{"n_layer": 15, "d_model": 256, "n_head": 2, "n_kv_head": 1, "head_dim": 128, "d_mlp": 704, "vocab_size": 2048, "activation": "swiglu", "norm": "rmsnorm", "norm_place": "pre", "norm_eps": 1e-06, "positions": "learned", "qk_norm": true, "attn_scale": 0.0884, "bias": "none", "tie_embeddings": false, "parallel_block": false, "init": "uniform", "init_std_qkv": 0.0274, "init_std_o": 0.0, "init_std_up": 0.0274, "init_std_down": 0.0, "optimizer": "muon_variant", "lr": 0.00327, "lr_mult_o": 4.0, "beta1": 0.9, "lr_head": 0.00567, "grad_clip": 1.0, "warmup_steps": 58, "schedule": "wsd", "decay_fraction": 0.647, "decay_shape": "linear", "final_lr_fraction": 0.0, "batch_tokens": 131072, "seq_len": 512, "doc_mask": true, "train_tokens": 565100000, "steps": 4312, "dataset": "wikipedia_en"}
Each number is 500 + 25 x the weight over its row's rms, rounded and kept within 0 to 999. Layers, rows and columns count from 0. Numbers have three digits each. The size before them is the row's rms in percent of the matrix's.

# layer 3 MLP down (transposed), 704x256, rms 0.0989, rows 387-401, columns 128-191
099:484532496528518487468483537490534488523501471522451491439513486521513477486501512495501494477513546471471484521497484471486505503522484506493554526479525500499509501531493529500505464566489500
110:512466508482517470529487479460515476451505532486480469531509513530504504489493522476518513507469495489456496456503516455504499491544474469490487510479460500520504519486492485491496503498539499
088:516512527472546489478555519503491482514488482549496531525487500519530533465464479517509497462503499505525532536531527507482498507499491478506485490500501548468479472493517471482504507527510491
099:545520518510480486520510542494501486478530501480483495535539533536501511472451485500518484470498487459449474465488539561472493475489492500462519463525518493526549472506496530504513491482462535
119:518512492516502533527514541529491526491446472481513509489472504521477481512501455478495522471503486485526477501497530525522539492502506533498508467476487506498519520473523499497502507470489480
099:495550488472523485501521449491528446534514531470498444505491478506465456464517511492501456509497515490516529460507522478521478505561432517548517497491530491502497513512476485497521515542512547
103:498455473507513494556471507502488509486482459559465534539501481520519509540519462521499475503475486511510542468451488502502471497524499485504512514476514501496495522512519504461474508531490536
090:530551519510502516535543462549490514522505464451492513504522557500495495527475534489469525498481479499456505531526470524468462491495503510540498463485501471525488523483534483470494567520532462
093:489507525521497548448493522454463527487512471503524515477520505485485523488508516490484473486544517495432483475520469535503495509498537499515474510510503473486469477504510498510515525503501498
102:506517497519472490531500492495511507502520504474476489496437519538513514526535501488460495525514486481493511486549560472534497518529484545522500497507468521497509469499488472507532458505492518
105:498496484483499499508501555511514520533476472486481499533498471499510474514474501517531498522519498497505494508498540477540496489531533517464526488504515506480504509516489461496480495513471496
101:491515481515503482498495521531544478514502515492538525520517489484468497503485533501545519514531527536463483506478527509532487505469490519504477496485481471451510518466475503483493516550521494
100:543539480502489459469501511510453491471519529503536517527430499492470506496493498518518490483481497460485491491529466528484512521512503526576495501495515489538508484518496512482491483478474506
107:538483547497496494487487507527505477478503483543491511512472474498497474484491480505521516498471495481521467471481460492464491476499486513466493512505529491505487530489511468520516521559481459
101:485472469480506477496496474516496553498488556456504512489502544442478508493480541474448503513504501465504488524506509528500439499494464470520468510482500515485499485546510475496517484485517499
# layer 3 MLP gate, 704x256, rms 0.107, rows 388-401, columns 128-191
107:455486526506502495482483483523507531506483503469516511520487514480513579504517488478505479539508489508502495503524501526533508481425474546448484524500538445519508479476478504522489503503469513
097:522471508460543444544543491518499495502501463499498536482494494478529517515497499519474487451491507488519514538495491457518531494509480474483499475492457464522454462493496463495495451512513480
100:462526484488487481535523518497533444510493506496525493482501492485449574512454428486487505508535470500508523490455486510494536513483531485476486517503539530534518495548478487486501497550457477
108:506484536520517469516502471477511481507484514499494459507493476493541526482510558493519456499520495511508507460503488485517503488475451505543486534519489519530456474517463488554539545482506506
103:569500494487522498503526469514502466534499527459531505460532511518537476486484536534446431544521499482494479529506524516466466470491489487534506493521524507480522455517477510517459511505491506
101:501460501466517470519453534504463534536514461526463525499506504532523498474500507563508457508505505548493530494496483525498470462531532494486511534508488531481523461553493469482485492491524514
091:483462486523519462484456511456523480506481508500536436497485444531494480489557473500528458523536449447540498469480481491508465485508497513504455503530500494505488486513501501520563471487509521
097:451493543489536458544481527529485486503485513493483516515493500466529508565535476529491520488516467517521489502509523497480460472509438517490482470510539498533516546540508492506496511485522451
100:464442510495522516506495503504479485443499532525506497545537496484505490497536514547536490491432483492470493442484460459527505523539522513506493464519522478527565499485503546484470479527496504
118:532494532506506521496487421511552501511477506463497545479537490495502488500451478459491491444504492497498474463494470530506511467521478516529489487501446523483498486516516499528508513509494549
105:510461505512548451502523494493475547510485520493539503504557474488534519534504459526477540467485475482504526494505466542455531453523525506466490514532525482498488480534578477499476515470504501
094:523470520452536468508545469441493462479514484536532474515474459477487487528539504480486568547468449523503499498536540503491483537517539565495534466512516523463456520542448505447467493528506486
110:486527492513461463512510511431530480504519515468476488471496464542544478509527506522502480509415490459511490512498473470484446489517463503497491510512491481533482507477496489551500464522517483
102:520446503498514525514532492513476499527526523468503553431503533504496439458510519502482478518500525500522475458495475527484477486446506467482454464486495491499502487504522483552465450481462511
# layer 3 MLP up, 704x256, rms 0.105, rows 388-401, columns 128-191
106:513480501533540495497514514468518539479470449506531538463524499516519487502475488516487506496546470475503500476481454529492519547476508510484498503502530487498528460540487507526440505497520523
094:505497504467550509534519489523531482480493512477496534503529464507514496465503512531452493432502454474530547545479511479505493531501473491518490471514474504528465486505484503466500512551494485
096:527511449472504506502528530509470532509548494540500504475473533495475523454502518504519464544531514485438455545520504533480537511447504496492562504528504525484500463525484488496479498512519502
109:484494531503499459481500521476492483480532515465470490520512498529503508497514482529517459507504504487516526476475511509512505469501511488521457511475500491496507530558491484522553500459518491
108:467512480461495478498479477518472543475507512502447499529493510447482506485475482490535507488500549498493500557532541527527491527553474445478532506501486467512452476455476458527527500472460541
106:535508497507500473508488511489486513520474519485476496471494495467500502492502498514553426516508519499523487518525509512507473437479489476459509472504487502508543489514502479546466530501491501
098:497489509517516493510467479550455502549498501534476509470513497467469530515512525466544549478505528476500542505481511515518476490500482506470520478498482503475547515519474457514463519461529474
100:530506504469500527519468463505479497479547521481487492465489492524460493513496483485505484498480492514518492534462516500490492465501463547518501521499503498457522468492476512478504486519478488
103:485476481487545496471449521498485496497510498505509511505526475505512491531553533516514543554487523508474521478520481435560506496514533507454570504524505525489506447526514509486547506498519487
106:517531487493512488477510476463512477515475517478476523503515503527472478545476500495469485472517505490483517500488468537465533507520459512545477513515403497504513464504531463556553500461510533
101:499513488523515466464465481474485490519494485524520510509471515486503493486526491492483494507535512476495513541513537495515445507501504538475503462505521530499522517453469529498544474472481526
099:511516513499490547473460517506519542477464477480457460485529509500521490470512494505501500508534572486466531548475509493543502491525469490492475515534496501485518522541502533528509525526473495
108:493512477484470433505528450482487498486495499470535482500487491483516500464530502480507474510535480536471476524551513518525532489523502500502501488519488517469490502483502488438458473484467522
096:519447477505511488498504496457511527460489513480526491489535527521541525521488524482452512521527497448511531503518475537494482538459488514518481459500505477488498480511556496523505512490486491